Weights of a small GPT-style language model, trained from scratch on English Wikipedia: a variant of Adam for these matrices.
Each number is 500 + 25 x the weight over its row's rms, rounded and kept within 0 to 999. Layers, rows and columns count from 0. Numbers have three digits each. The size before them is the row's rms in percent of the matrix's.

# layer 2 MLP gate, 512x192, rms 0.0983, rows 120-168, columns 0-95
089:492483523530503484501468518525507516497398501485500507541525474487515486532485516465540502501522536496470469487475470525522497525493527508535513478511563483504533467528507528510494465486491472534494488510502512496500508502484493452485492493564493512448483530497540522515501478468501533493
085:469517474481448518472518493545504510517496495502457483432524519471492493510538487511490526545522507521472551492491485514465479508497469496471498514515496497503511509464514488566499517507483488563472471482477513515500488483503509540462483549543496529491474486488490461510547495465483494508
092:474474540441496520510498461504493507490539491467523506498485507484508511508496500490522511514523520447518475568445543485511469468540511514511495571502496506474510470479505538517510490463493532533503494516495467501471503496502512548514488529514475530518521488487465479495526499475431463492
111:521500522493481494480515460498543490527522534554471462502513519470462501518518446530516517499471501474504490491524531486518508496514459510520491510484494500517538449486532537480481457473502497479455479482531502512513488482506471551504502503474482485522466481532462478511524493487516535468
103:481464477525465498477521527461513531488515485484541519499463545531477488470465468504514497514486502516477512550450474483511493533545526519513475503490530525506512457438549495483487480519495489508517489498485461512508466469520442493500485465488481459497507506507467512485520526516457520485
100:494470548483462523532498518503515508533444465550499555479512508461493532523501470478479546542498493473493509484507468505481472501506502499499460454470452506492507514504542482502521512494478473529488466524499528497496519498524543470542494492506490502514523500531494494478522479479479547523
102:523481515528533499518508508526518497494516453576518487492482450540502518506534484474486461427467515483519492469502529507477550510522492487481466506497455475534490472489451550510480469508468508462511513537463458503498489533468532536490547481496476509487489503476512507505456512455524481491
084:515478465489444503518488496504491516495521501498506482495530497474446479508467563503476508473490526512493477547504488497451480494508496562530521522527490485535534481480510526475501534459525526517466503504533534511498552521496520496525517516505526465497492530527501463471515502456467533515
113:498492476514452492458523474469497515538458470549500528492496487510499518562482533496472488499482502509545529471488483515481473464494483508531488499495522499504506485481517522486525522537514486486509512515474533465468485493531505518528458506474486504446492502509500453488498499512477483526
103:459473494496503520506501535497497449525444491520471479499487548468482494497483477557475487513512518458501500473503448469520483510469506503487521483468501497490493418525502504516537534508501486491480513490518498471502500488498491536502513527563474510502491482489539504482526487495532531441
097:518501488501488493505513505491524531542482488542491500470486525490503507508500484469503469542508511532500488481517471502498481487451495529508508561540489505493531530472459496521538489469507505491492538536519490471494497511531518476525487518588494532523503485497504485501504535505486494480
095:500493485485496535454532532513523502557446518516473519475538512492461476522498487499472499484463474522477522480517458493505519464478479510470488445470518492463507503532486488520484515549498511534512504505531523496526488488501473508484486496527509561463480499540519458517516502527532467462
092:492516558491540427504497513519507479557500519510464477458470498512541512531502490512507528549483507497463496519490520486451533504490497508534503525534490514492475552513461542497476548474496504485528504473517499502509528526460511512505502487508499499492527530478516524537497542502554497513
088:475535518465512554492516515500527495480515489496468506468543504527499517467473480521433496491553464519433470456528487490446501504482478468503493494489498528483466485526494472499505509506500501490474499473502525468485493486482521527503555462533487527522532533523448462502503486478449546508
101:477502483474504504506466490517464505463518508535557535498491549525502501540518474509486496485503440509506487494498492492504493520506509518511485465447488539539519478518469473517488437483505478463486511485514554520480473464482495521498525555487491543495520497522528511517495504491485513492
105:493476476472535443447498499543530485507522501561495514491496446502492532479498480474510461520508523487487519509486541462497501524536508504499483479465453502484504477533477520529478499468488535500480454493527534524508466491541503496492474518538476511487501485466497502486504463481501498493
110:492497500495548509560512413496522486522472559507491505467473479491475532498510468481512527535518537487537513507477530502491530470516502515523540556504503505487511468488485490472480491490472491488482496508516508467456514514506470485526512496540460524470526516535493509521522516428506512500
088:489490507527520471487557498546505471488523484517535532490516516496487509497480519522514499504512491487499478515531538487461523521489515518494498446494466498566496486522473452515497498532515504517482510490500504536528526493465483518536491480541521466494474510459499500481496504517476497519
093:531479494457495534514474526529500514508496525553517511488496492495550496554515533490501476454486537483552525501513511524523535505486495469490506481489479500554488526496479472502529488496517462485492518504470501556546493486512490496519502545502508506463505472507488498473499496505481553504
100:499496537423472506491485495488533488533498511486483507508448504525509541488481498507463526492529499535507500462523529470479508480531510493488509495492471482505481497491469514504507520469483484462466496512543522445501482485523487456480459497511486491543512498493502527477502550523498520550
115:504497493492528544518475499473550517488475553423490523514520468528481507521479480476420464449524540494458467448507508476497540501509465518495555492448524515518461470529494504475505493497498465514476507488538507538502497508455522488504493485503477492505541489534517512508489506505496503505
097:506509452477474482519506545509501481479517490530490507450545488480481526513496526535449457519506503497515491488478531467494516475501499495527518491530490484521536513494472519459459525471507494529532543434462471507508537498563493539495507502444467461492472495502507523513498469494452489477
084:467472513445538518499534459512457479496515495475485555489506542528465502468494487546508518480458519486508506508480485502497434495471533520495483531506514466497447469473493508536546473469450516498482502458509492516480507507557544528482517496474514497528508511502556455488479500498512511531
121:511483536531522532495484514511484540508442509462524496495575491513480508493482538470463503492489543520428497523496475509489519556501501501504564465480491475510498498508498475522500494518533493492511502492503527474523491517466488409508529510492460491487482479549475523519475524513481551519
085:503466512468483525517454556482510490531480480517494525478505531481517471521483508526547487484529566463463479494537537488492504484473493524486478492506449442535502544484487489474517471509515513486466485480513536558494536451556523522505489513485518482522471499510480467535487523492474532484
089:495541483493511527490482513520488511501492498480480506478533519484536485511513517490523526489473481526484519492531509500542487444515471498486496502537521499518502542519495456465540547474472494542483509534493550506510534480542467511495508486472481523500497483509485496496548503518506496509
095:505481507488503480508522500482527552511475485496531528525467488474510487463488488469462477449467519494509490542516506480539466500507518518499479515476457456496485497484526483515476457510492501490532457486529507424504479490547504484519484486528497487495490495501469488506480464510517479492
113:548478493499482520501513500505500484525523489494504533494525500533475564527504454501461501445492512513481479472475497470481522516486465491484539486496507502536509511517511545505520496499509486508513505514526470489488557518486522485486458507517487470511501509488547486506494525531473476522
113:471473508504496471472459526506469509475522475521493492483527473501480513516469524463455456493501538503500438479503490489499493486481479523516502495459480506528504496552506488506493503525514498499441485535539478467463523488466517534492491486546476545503456491541491489510521506447498526496
107:458504487480484490472473495478471532512468520518503557525501480538524506517511451504519531506502482457535480554488508496520452506488514496504480523546466480574545503484511481493504527544495549496507528465506547518512513486503490522539509463492488547483489518485513504509467520481459493503
115:544493466540524492487481461512491518506466517515514511475538522509473467541503548469489515476508497520463497483480530509470490532527478485480524516456517516535470501470529524534510519516524482534481516477519485536534523446481502526511506541529446511464521496520464472487526494488492551506
087:504500524537511470497461492495448503516509475488481506498514515465508497492475508483508485531492498483475471454519495473471537535507481495517528497517514481513492510484531506491467498470482499526510512503500499509490499454467512495474483478554530525545526526457512472491498520464495496452
085:483494510493504489491512499506513507507465495499519531489497462495502522507511485460491551459491500495504503439489518492502473523481502516533480471495485537505488476514448489481471476474478492502450467466553517463540472529510507535517477503533533535452512516451522499507503473451507490484
106:470483467471522484496506558495506475507497547516522535476566522510493512559524531507482503514510500502485468512502503450501510469455488522505500545489450519503480523491532486472549477497510473524512528474503537511519560496508498504511488474498487493446521485528498486458485495497538492472
098:487483544533449495530513493543506507550452520496539497493485510462467522507441493480500496494509519500483504466511473487463503488493521494477495478507513494516495490492529528514517440491513483503478500454528532491473543525448509514514520483528496524534496499529487468498510530465490511486
088:476518495499475466525517474497504474481483496543531500501481484501489518499495547533478511489457475493490499500491498470519471479519428546499492533472499572485508510461537524485500485466466521479506531493514551509527483500519484530512480538508472497508535531505474505532532530486480526477
088:508440472487526499476487510505483490525483475497476501521442514498561473507526502539520485553518480488478539510511518487510529499513479514483491501505481509455512488498507497511529499476530529505507514510499484510528462488496508472501517563488489479473520509477473502457514530484467537435
112:545505534505441565446466518505495497530496488494471537465458504472471497518519492497506494487457522463535531519541518500499495502468470496457473509485497473532525500543520527518502496534470511521479545443477458505502502521462527496511489523481492482513485505502494479506516470465490511486
110:490538528518467507527482441512483518488502512569480522508489562469500502479492441466507542491523510490501546525522475524513486518483525503505467479502538481517508531490545451523520450555484519535530515526460533531482505458485513498473504481485534483530516529501504490491473470487496527521
089:535457492481512474459515500516486478496495489465524526471483539527507505499497505532496493505522516481540454489511488459545506477470514489557462505498457498507509498478482530473479509512542514495499416533522502482473491464508477515507545507514482508487501470475464516510468489493438515525
088:529527494508482484526513504450510474548490497488525527478460474507513545502460513470521540484502501518488535496530520493482486498492502495492498532529445516499556497524543514471471521507488519500452491503527500499485473476526501517471481513517508474556508487478510509506556521527501512504
096:445497484438490496475477480463515465502513494537521517520501551499507499467496496529513508460475484436452477504495523505485443482509509506454490450500487510484515433464510514467568490493502477540482522518501515542468542454528503517472532549485503477515547534500469505516509510507458540523
109:486505467534513505486474541532486496527440499494467538501504491511471469468512534513501456534415524487516477513529450513519521516497508511527496458471528511486503479458476500545472509469508498506505553503466532470534463491474507480516500504446471531518479486508524457532490527480524492459
100:503467488459431481491517511513530507479478485527501516507525535477453508501528485490525481496499492462529513500474510472462418506478506490484536514486529551530549502493484524528530477542497506487490531502521522497499496504506555524497499516479546532525502574450485511486495500501514503465
109:475481510480492487509508482525520446477474469526484478486532520479510508507478468481520479503489487489493494508493497512508523510509507525475502497505545466531497478515512490549509466506507520524470489455508463531551506497507524526495506508499517483511486532507460454522456485518511539532
115:465553539471490502501498482527498533541457495513482515483483494511452524510531485461479443545497467484496482504475475478485547543487452518504504508495530474488510491534511492515495519524483514525487493479533536480502513454495513501471560554496490505495510487474471507495485496463492540517
088:477497480489516518485496460525506503515513534490532557467531512552504521509499456455473512497477482572548456477502457484449482492463508509534515514478486509478443480502512469447509478509488547503480483524487512485523482506503507515519516467503472491501537489517535479469492544470455549518
095:499501511501479499501510489459462478517505536491482538463504531516476461453517537492486499450487544485489529499473519510477503561487474488485510516468520500528504511570469503483506517511487466516470467543497491532489496471466485501528517487484494471485501446530509489478507476498455508498
106:512508487563481464488516517479540473497524470517547503539484506496500464476539520463496512496496491492516500493531515462534475469494510531466509516505477513489527520450527487493487487484472498488493534506501477472529497521541527501514518510514504477477468565490504516503517466498475500439
# layer 2 MLP up, 512x192, rms 0.0927, rows 120-167, columns 0-95
086:529561482502488490532511484521539506523501503535538510485514478547498474494526517486522516520523492529505461493487550538508494484523472472519503542472486514532493518473498478505463513512516503485503519509513516522472481559497491484516520491490503521499498498511454457553480510524484508530
087:505529529511555504496470517498516469496523507492481482479511496458533479486453498465527511472527519508572500524507511483523535505467533508486476440498490532487499541492503510498467524496467541537464512493445540543481525481486541509478512529511482540498501493464523466519498489489500500482
091:485478473495520471534538508513524511491495493499500536522526480476502522518530519469475517499491496496489505453514446468496490473514487472543492511511447503503530447496510450480515508482486516496460507465462488462523523515468475457477526506490510506512485532522515486515506471523516474511
109:488472467472514511442507525514466490511487486512527537503529470555560521526539495475497549502436459473500478482446545479464508517502477527467480478520525518507499465472488462521484477557493486496551487508470499508490511514549481558485506534480482532504505522464493489511521494521495513481
108:461489470502521508501488503486456507538505492509535514477429482504515488491497469513537518541511481520521507511490502503516486539525489514548487453489499494547448497510512501464530493524481455486486461464502513525470469500513464475497503470478490498522458502525488528515498542536489444546
101:503505460508500490468555517463508474467555541486543474484491478501497513470488514507518454460502458552503469503528491481496515458457506518470545474512483496512496482477456514478536505472538488491480481466534514477506494504458484510475460484533504497531508490548532509522505516530503461481
108:499532465568553469529502503502553504491501470507496532453451487503518506542506450437505514491491482518492502500488504493506507513503506511525513503518497491487510487468512559482464539469487518514497501488486510458492449500502515500500512453489472513459494512480472518517508506485520476469
084:495531508482468487463520472490515493486493545472462488509466567493459500492466495476481464479492512485508519460475492505521554490505489516518519491510529530503521530500467525493451524492501501501411489486526498496463493527473489503501472479462527500491513493483520507484521502466512521499
112:503476505530486477501498505502474484531519502494494481486517499468481464547522479478511546483470501483486523474479570512503461522557502512477524493474499527508492488529532525493495465515515516506524496506516487495511527435525502486496513551479507514501521486494513516483500532514527559478
108:518522478473509465473494490452448479519512458466536518475507479515480487467517507446528541530455473503517482529502543526507517508502492480521554512510505539504486544538482514551456499511527523476530526523501494545496475498515497480508529493486502463506475501487486513527507495496482512545
104:501497473468471505493475470531483545493474551529485457508511513465465518543493489475485507486487516528502498441491510528476493479526495502516501518545454464488546502453457485500494461477543502468497550511487505486511519468533500478536532505496479498475513486516509513504483509515497500530
096:513438501503481517540509532482472514506544485506516473528505538557511530513501504495485494463469553494506505496506474501467439506520514508474525545533515541528471469524478498463505509517499478471504533509527492448474536509515508533528459516500511501482533525481498522544506505505474491500
095:530484505499516485497541489497529477491526482485506478526496520487497482502475516494510522496515487505507521542536521486526490429532486485453500507483494559489468462489508522449489548480501549481502532500508537505516535517505464494513465505513460511507499506490453461515520526492477492501
093:517519514481511461486527473465509501533509496515480474491539507510478532483453545503498511477530520489507495502481489518485516454501516469472532522495519468521451506510493498480543487512465510464456535476466506538520503531450510511531484457519554535490508491495503503493486509478534492500
106:490492520515465497510510500480516448519481521486473449484517508486518510491515490492467415515512523464467492464490515504500491507491468493497513494478478487504509517520494517481544506476530506482507483463530518490528513553486520489497527501511454501486477516515534512503529474524440504500
107:464525520487456507499511522507497462478505493486518458498490507462502470498563481477487527529515503463455533476517485513471513511482487485450526463487512504549515531493518512512522515489504505493469506533483493507484521489513527478478511495463561489545500511475487499524471511531499526542
112:486529539511486524497492517502528517460498471551497480528556492530553471475499486518502493475530487451483478479536483504534484481518517477529490442508473490549482552514550481514505528526520505522480493462534505519517528465504515545493460473505545536518482483533487504489489496518486482546
092:500504507504497567520482468503522516489525534507513520467518482466548508542467508492484440451466529489509550499480448512522473490514516563476498470451481478477525482491485517462502516478487485528473474470542501513497466479541443501486509499487497502504545518499462493486503504504490520496
083:477491487477486476487471474455469504509495503504513481487463511506498467549559500524529512491488499540477541501490557494503513490518517508500501496500511479500444538467534511494525509498497493528505513511478506505515483485495501552517495483494506513521444456485540530455491482517493501485
096:490482487473475518464428478471494526484546514470490526468478448504497522464483524502500515472482537527473501519513503493502487496439473503490559471490503473486468512487497513480478494476511492494484504484527526507453477475465538480492518477505480509511518494501443506520545488505476516546
106:519449468514508509515508496526496530507487480518466467472534468520477588485502492462517509508483497487478520477563514475465529505521492495471488509495533516529445515516543495442487500540521508489513484484539496505494506519494500460512518488504491548509513521462497533522497535511509525555
102:512538525469480520477523477521501464509506509513504498484522530509487540501486483518474490512516520475466485531556526499511528514526531497520497491509540468486533542485475485518511497445491516528472514509452517487482546510527530496441457489489487469487497504519518485499478464489485539529
082:497481524512472489512505491477524523562502483571505473479504505468495466505509473478589509493488499476501530500497502485508466468495504465517473481519536537533494525487511495533568538503488488471484493503512504546542479482535517527486511515490535511508496515466528468492523469554518465500
119:542482516525531494528484522516531538511443479519479489517531508527479513486498493470477497519465526501466511525517465486483530516493518511538545471488508491482508506510476485487500510503533501492507524506495530489521483522475491427528522486494458513487482491530498539527506534493460571520
091:534504554482489490546518511505506472488513486494529546458503510525534476521480481487511481482534512544506501435571535495518498495495505536489479467512507475461508493481535503483491527478494543498499473464541524504462506491493492508501523483517473476491541508479505493526479539552519473508
089:512456529481495480500472480488519497511548492516487503506499516502463536529545479528487523534529509521506486489470523508491502529492502483521563485507433475502461489482466516500490485529517501442475470515534449501429462492458523480500453521493505495479449505490524464489461466474505522504
093:536501542503527552499462521486493478475524486535480492463485523480533508510487505516492480520491482493490485513523488468529558499519542500515469493529486487464524476520506461476499513494483495516523490509459479532512516496490484506513488486510510497499507482481489454477463501512511495411
111:508477493508482512497492485505514519488539504511516468522527511505487520553498435473456497468536503516479471469472467496475540485493492493519555528504507499528509517493513512518486516501511516529504510513531489538468505488472542482512484499475500431514518548531531521521470456512484459526
109:499537508508529517506512475496464470502503496517514511495498506502491452534564484542515509462532441499541508539509523476477484469530488498515458487491520507489486510489513524514468507478527505544497548494472551544478501500505469529491488531528513506494534474522520524506467446525502468543
102:478515487467490462490513520486443489560519485467444533494488502495502545454514464496463507564476500526564490507464494504483487445496483515526482478525497510507472452505523551494516470504525492479481509480472496491454510471512489513498535466510457442461500510479528482522476543468483503499
113:519492506534533495497511507484508497440481505514523498469485490506487468505488516484512525503514493514479483529459510502490470518528544513525464490495521472494469497454521519507519517515541472513535484497491511522508514502451497531499506528520488513489487499518469484535539462508467481481
091:513521515480484535482499473519480487492518504540488512450508472477469526499493545525482498482468503540503486534482488531496506452509501520505504481450432523513481486505481502485506483530465495508483470454516531477509478510475529512509529542475488512485472461487506485537502485508509506475
085:517470501503475554503489512523494480496516538491498504547468473496562508538495469536549495488500499535523515459481503489493522489479486494493487505520490503499520475487476480446495493476500490486451472506489491500466488509501524471497446490528484487506508541468489486506488496465548499495
104:478530452493512462509517507467517517503499526519536538466533498550511532511524500530488516502506516488536427484563483491511489472450547501528514522480500525507487543511469513505522461479543498494478523512458525474515533517455532496473503489458490518467520506523504462479503523525520485481
097:495493536525467473475517468486525508506549491518520520481513506527485508550500500521492472463487540506492507497509511531450482479502504496428513490493506503512492488518511515528512516529486514518456495485562512497449522470497489507506539486484493524544519469515495507423471502487524482467
082:541495478493504473528483528491489496504522491467470489537551493479515524499489496502521482522451459516544502506454497512507504535491480512505489474475490478503496462471441560551511506474501511461532506478529505536529523501507475492519491485502486497534498477518484482538532463513495509530
086:487529533533490541526477515484501525523477553501514525506514499503517509497548540466507450504512528494521476492512485494478475476490452469506528475475543512525482445524476489486483495520511482504476519514550499570558475495482512528483551482513522484470503480522476504475532495480518520554
110:519494498471480514515525457482513550475501509483535503502493498483498479491495489514466523562546476511526534472524519505488504483542526481465475480501508512500492501475489488497515517491464499477434483504547503499526499520498532475504484457504494506552445543474510489491486516490467469502
108:535543537534464466513543517488515488530468491499457520479517534521515494490486455483493501490509528482462518501478494509496531481480504496512514448501509475500521519552480504506535518528524472525531502511520479541464510484493521464517494488556519470514532507516502522517536489491485535520
089:532497504544548439486509519510517509526474463513521508466502498513543493481504462514522478545484505527489484475483460481522515516442477516460448536455469507484487493472503524507496521496508524490488515530524509480461515487462470489538484536519492502488512523496518498503529486469531507477
088:489470504534483477497464509500510502528489520520511515461468428527509533508465506443499516501505501519534491503526520525500459483498534482525537494484489493503453499445489454504502534472478530511505538516511495533450455518457503499499470498494519485525522483508488478486519511548499504553
092:523472505497513555514468504481497522484464458525553477487494453498496486540507501510467443490483535486475484520507511485507491516505484531518534485501490530482490495502464476481524473502495499508529471470555512473504482523480547485484522505496455513501438540507490545476525516504477499496
110:523484475521446539472514481489486485511484503494486480524446517482452490528496480506479534478543491454491481480485511512504472460496527514434479506519482515536460459529477473501518476499459494497489523499527506545477539487505478498498518502524495450528517551480488486479513520491451517486
102:480463529502502518498545478488466546485505487527510505456490488488455568518519504536503494522548496547469528469517530487464468503500488490536513508516548505493464486513552483527488478501497505541495542488516525448479504510506500533524494499496525531513516511535502467475490495551497512493
115:482490550467465492464477497493493555497515521559518478487479492468507474527536476488521527526520485490543486452524588484493534507495460459505484518510478508476519468478449488491465497480468505471480505540527477497539516453497480489488483529473523536508522490481538510481534528474498494487
118:525447490501507492511532549519507477502543467494521469512526486482535474512536530528495521449546520475465542477517535512533486485499491513481501479494499527523488494499459520491475508480423482459537507537493449510535522508545463502485516494497477520529503490538533493496510509521483479503
087:506494494484477559487502538489491523491489492464503483498497515447509517508491488528499523430524469471489489524492561501542499513506502478496501472556509505534542493529499495518509494496531450554498482521531478476452520460554560503483509535509472515507504512482466498484510496496504486496
102:511521523512493493548512490476476522579482489525511572490457504556494486485505490526533508510487470480528506462520478519482502500509495482521500488503573494467486509527538453518484541483457482471503579506502522502489490518479427479538484521483556475461540520541481515482458535487476505477
# layer 2 MLP down (transposed), 512x192, rms 0.0901, rows 120-167, columns 0-95
091:521473522433517518477476470484531488485472490521508443507485511570489483459456553525484546510484455516474515512493505457496531498524511540484499498480488509517487522479502472502449515570522493523499506500468506506478519494505494510509522517459491485503504488547519503519521514494502513494
087:449481514475491506499489460498486522485508510436442441569525480554490495485469490499465455520527455496488509509505494481497479482489462475515502511531514464492505533476496500473553486513475516501499527490572518493510515494517518497515488471539520472496522503519520471494516469470513492466
096:474482493475508534468516498502548502509509463474480491527514502450524494546512496481560527511505439501487499516510506539534496473527476469487478499471512483491485481487487549476551510490503474491512470475505453501482486467502499504560511488499439500495515515519474529515598477474484515489
107:464505517477504470469499510476488497508531490512464536499527456504495473502522527473536548544468498490460513469482507488509508535473457472498476497497472552550511485504480498467524465472495527499516479490513487501496466512471512512510507507524507477467478508493513508456455468532464501473
107:520430515484535494498482513515521494509542496493508477551503498506536517484521506485532493506543512486548504487466526485487475498519500451485541494508495517508468506515501524514538495480508450502516494482520518501473499488515506472479481514489546505470506533470509462514479506478528463507
104:520504509464492493500518479505481488503475519514529547455453531509500512509514516529479469460504494478493479491530496390478490487482529552494511473518482507479535505504486481480506516496527509502521511477467514505500492478483468466488530558487465509507479486523506546455475508476503515487
105:518519558489461500555463528493511491475435506517462487543521516494487522499496505489497475521519515512514481477516486471483498436500525554517488497528502471516519489469516514481471518543503541559481504478527505483506552465524488494465496473466526479480505496492525481553534506524504532477
086:480487469503458466500491498539511490478494525445513541508529464492512515499510557507478470462509483491535450532506499534504509524516485527534530464509499503488530510475500552494491508510469500560529483515499514537516474497529471481497492483527512522503560506494508490504497484481500499565
106:513487482508464484565470497508517525486549459448468513466504520510518450506541516431523521521485467544477529490510504480557509523515457489484493510502485537501532532532511513494519526455508456507514488489491482512510549510527515531531474499503468519444521489472490507540488556540473496483
107:490482487492462463459497516476497514485473476485511503487526498532497478483479496476550514469488515514552487445501498413524492473475485518465497515543443476510530483514483518526431487499511530502536497533482489531528487498521492497530507480506487530530512502462516496499483451465493516510
104:529495499509478471509519490484524498521478520508496435481473505482491503469507534434463502533520481477560498502532492527516518508485476479495486499491481528533471465523536462526514514496478510472535509525478520478479543526523500513517481442475555499490520482516465526444528508548498497546
097:495524469515501506478510543520470477484502479501527515503520524508476531522485507489519466465513540495471516457477497482480523493500500478473515518483486496483486465503509488476492513494543504512492530504465457441506493483527502534503514537486471498508458500489522543497508481497496484476
097:561502518487525495515505531564487498497488512473525488505495479562509501469536522515464466478474485523556529520442535504535534506544481498524510508541496478497445474502458535518507553489518488538543478533524522508463481491494533484449474520492456465482477531482500522518493487475489483540
090:530490498528501511498525523490499506544492480534486480499480510484472504538483507513473516515510506462470453486467510576483517518502457458503468479485512483467454474484521520510481548519475536455539496474502464526471488485524488531474526523486488462458499518513506525540502512466500512425
104:517499499504518447520520471487535503477508516500508501507514519442485518496483528536506515473458530519524517494554476447529515544474524515527482527505518482487527510507536473533509535480517569503504478503493490487524528489478572518539538501488474520506490498484492525502488467505498550508
109:521472511511477520506463486492458519486523495509516448532496487486556463503502481472489513507449508523488512474512447543480491536502510496519464512485520496518481532486461479522494482506497511477506509481467482546481475498507545436516512478495522510495475490461516524521469495491511521475
111:499480558491498475510510502509481548465484464495506445536506498538511481500483513518535508485476505503487484498485470528478505461525499474475483534505476461503467538516496485520477504546459448493511502516535500553477513512509546502507502488478510498455479521512491535513535514481485546489
097:524517528460526510518463478513496513446487490449488471476490510494528539505473496452510508482479512478470524506493423450539509478500530517488504486491494458476522516475560479500484492459520517477525497492491537499483517460532453517523524475468511503512521498541487458514518510544518550464
084:486541484523535476486492462536503489454462511488489534518489479502492491543490470485514520518485500513525496478553508499531498508512518480492487570555480467511502487520455525521448522518450503536506515519481487537481512548509535507461460493501488514520499528495511511480513468532524471536
099:505516486499493496512515506484481519484502508531518522496462493564532481535531530518481527517486485501525466480538470502515465515487517507491513527519517496538489487496481508491502488497541445501490492484510533504454497494560474494534515522508462483558570474534486561549502516528537489555
101:483533481514473503474502494502499526519490473502485533486474524527493478525538507502544499508492468489502476531532488514523485517517484491482502459527520493484503497466543507505529542520503450524495477502502524487500497524574476489519474511504500489482507496490487487532509512457488495479
101:483502539516542502473520483496517464495460540518517511493483455514511550491487477561458491525490499442493501466501514563406512524518505507472550513492512461457466491500431513520492475499527493496503495532503505505504476488515500471501504490514525502551483496506472501476514463463530504494
086:502506524497490516486509498458495487496504506457479509491489534472467534498494499471545550464505511498471512483535512418514516463514491502504462491529468459538513542507544535503521507519495506460501473476531541477477519497500518491563495494499483511491533503494477510506495488510503481501
110:483479510505485523459473447515506513519524503532484485497516519482519492508528541552481545493522481479470486496507471562510540499476468478511483470481551519512459501502514474517491501519518506505461476493464559509505474468509513513517506481493530468460522495520494509534551506510512535471
088:510459488477466502498475509457515496544495480509527500491511484510531531487492498530511462493517480496511507472491551535508469514474497521522492504536509504460461514473500548462492497514450515509549481508510501520494507485532452481501439517482466489560492542449510508494449486551494515502
099:473496499483483464485474461529521500530485487497508512531479527539493514540475514471493491526495465462513539461464482417496521501471502508496495562503485475503513518490522470482517485491419460450454473500466517487497501489497467472532504507511524499483490466529533497498506520504486524487
098:526479503487532515500476519489537501529494466459453501544515516528483510477475472536492451489548513520464468540477512525526545486495502502529511531536490484501510471497541500532527535536508457497539509508512505456482504468543475532488532502521451485519512508552532497471547506476530497506
104:510510450509520521495488478475522522534494478535432488485447496535477517539474454493469523439488517527481498499460469571533525514492498522543475489503522478523497521521518473490515498505483480491512504547488499530523491489510470469506496458491486471493496522503501532485488503568498468501
107:516531477466504476536513549528469512480491502471565518492467443512517554482492531482533487530495477525508470496480545471484505509500538549527497485471514490494504475471462502510507486452502502469495534517480476549489492528448465505516498528521509497495510530469503466487441462524517508500
103:469518504483508505499487495513519485522508461537526544486512512478491483482498499513494503502515501455470499477462527532484479465464464469505486506486526499489446462511529563503531463527517553481458487499453474519466508471484493464513526483513464493508516526521511485531503520509512490496
107:483461517541512528512491484533463511505485510485527475485508462516487495542480550506524474500501440520487515491532504540473470439506499524476466521510497512493472491515480530503491497503493441490519508489512483489495542533528518505518501482492485512503503536491499531503480468477494532453
095:476489481475536501476478508510453500506508469499504463488459501533521500477491500476503534471478534526496503507479512459508488475521490478456491539537517471452477511469493488486496487505522494513528500525528508544510505497502507471425523456489484504518505518489511532477517504479493535506
085:482487480505488522450465505515535493539504511475495512502551507484467527509475489560491490501528501570519480505482504497499549514515528515564445462511502516525474488509535509501516485467523518460533488493500505501546541514483493512470499462475518520503506502501501502529528480504547509500
102:482491491467503467532555521519485484490504507526507423488514490510513499491499520475526536484494508489479506490501483552491496479449547517475549476472495506495491479467471480471513487513534493470489497505518519464523521527489524487549477482481547478449491471509488565517534519517531469495
101:510513494516507490512501495514497537503560485497503502484475465535512502493508481474483522448471527538513501526473543565511502488517510482520494526488524505484453493488522507509512526509485483510508491527487476481476497527508526502497527496498488533476525545470529499478460514473528468498
085:542446487503506462497500481509503484487532503492538542521517494485536534491514487463500552461533497475493499464481470493517508555534498524488456500531490482523519458471489504502527477502501477530510483517514521472482524463475464495462459545484479515515446463490531517501520492468492499538
087:517504469470519493514551501515533470537534492513455482494501499474439519505515501527505508432515502531532503524493477501506523490519520540500478479521493533512505548501501499495508530446448477505511493510508522525454512522489517527505513479479499492531527475546488487509531496487529470554
106:485514512506535508520491540511502530497494458522512513514487504444514485472483512485468528511513486477517498476485493476497524527523549496466549509497541473532500481469493507486536520519531544463490481536526507477520503532491535455516516457515520437514508476487504497515488498460472493522
108:532515478503440518449496514526523543503514501503530447510529482504521505494504508473535513517530470515507538510534478523545477498483496476486501530522491569511498459504588443487503474497503516513468542497490498490482499509500506506498482484481502503492512490468515468446563532521506517500
089:524505530468496502491505501488483524516467583514517499462555514478482451486508503527463463491506551522503462479521517513479514463506451498503487522486515523523494447469491529484493502527497484506502507447520487472525505485499482502476476529473505480479551517513523484542535485514465534497
095:520512494497505516521498452514499508471455502538529511499505494502519494499516520538517481470489511492465465529510479480514481490491472483494523495530510537557509482514421476480472534513540504480487564492473542466497553483530507532528530486522485486511516492493527556504526512556526498502
094:537461507513502483550492517519513507458509480522530429473495483487469482544479542477511516547467496473488492503532498502516465505493516532504499502491513546494493478478474464477516540520477488515486494471531506505530504554512497505487491542488532475514486550501534504527471512525515446502
107:495484492574470462486500475494500499465487480447479502526485498558483471526521477499497459544478476487507496520497502486514504457496508467500480484477485508508458487495472532516519482484514467493468517499480505485484521509527477521504515502528441515488518489498508498493532526499506499495
100:455481512509530490506529464500488537508484498473487495537494494453525516508497446494541504493512528502515511506554497480493518517476470491496489514488510482507497509522490512459496478501484508499526509475496515480453562544509549537522467519473515508502495482460497512477445444504511488469
109:459497552486488519505512498501505519471508514510499499496523495467474472505533484480516525493476480538512481505557530495498507550525541476489500500507466477523604498467485476507522538508459474530497473449494535511490487511488522512475510476494517489504493499497521503530525499500528472522
110:502482514528538510492503442526520499554511531491530521494492494548471485498513474466440464496501529555494475504520507468486528490522505531499465459525523480513509507520519535500450512489440479507539510518494485479530486495501463487503521515505481496509522463471497501535486495493540477493
086:548471488445474514475512532485522493469501511507513475568510510481525529494493507487474505512489475479507515463539495511525527479525532457454479456478495492503525509486451506506488508470564452488532436520517461515508533510484521474480487502505495514505483532484499484479478518497504510523
097:518490505519459482528471511529523487510497503505468432469477486514490524543496456509543546522500493480490494500459539549529463492491485526539504516491487507548536497511491497478505485463529528506481497517475481530533471481502532533508469535490517515535524561521485505516512521534504490519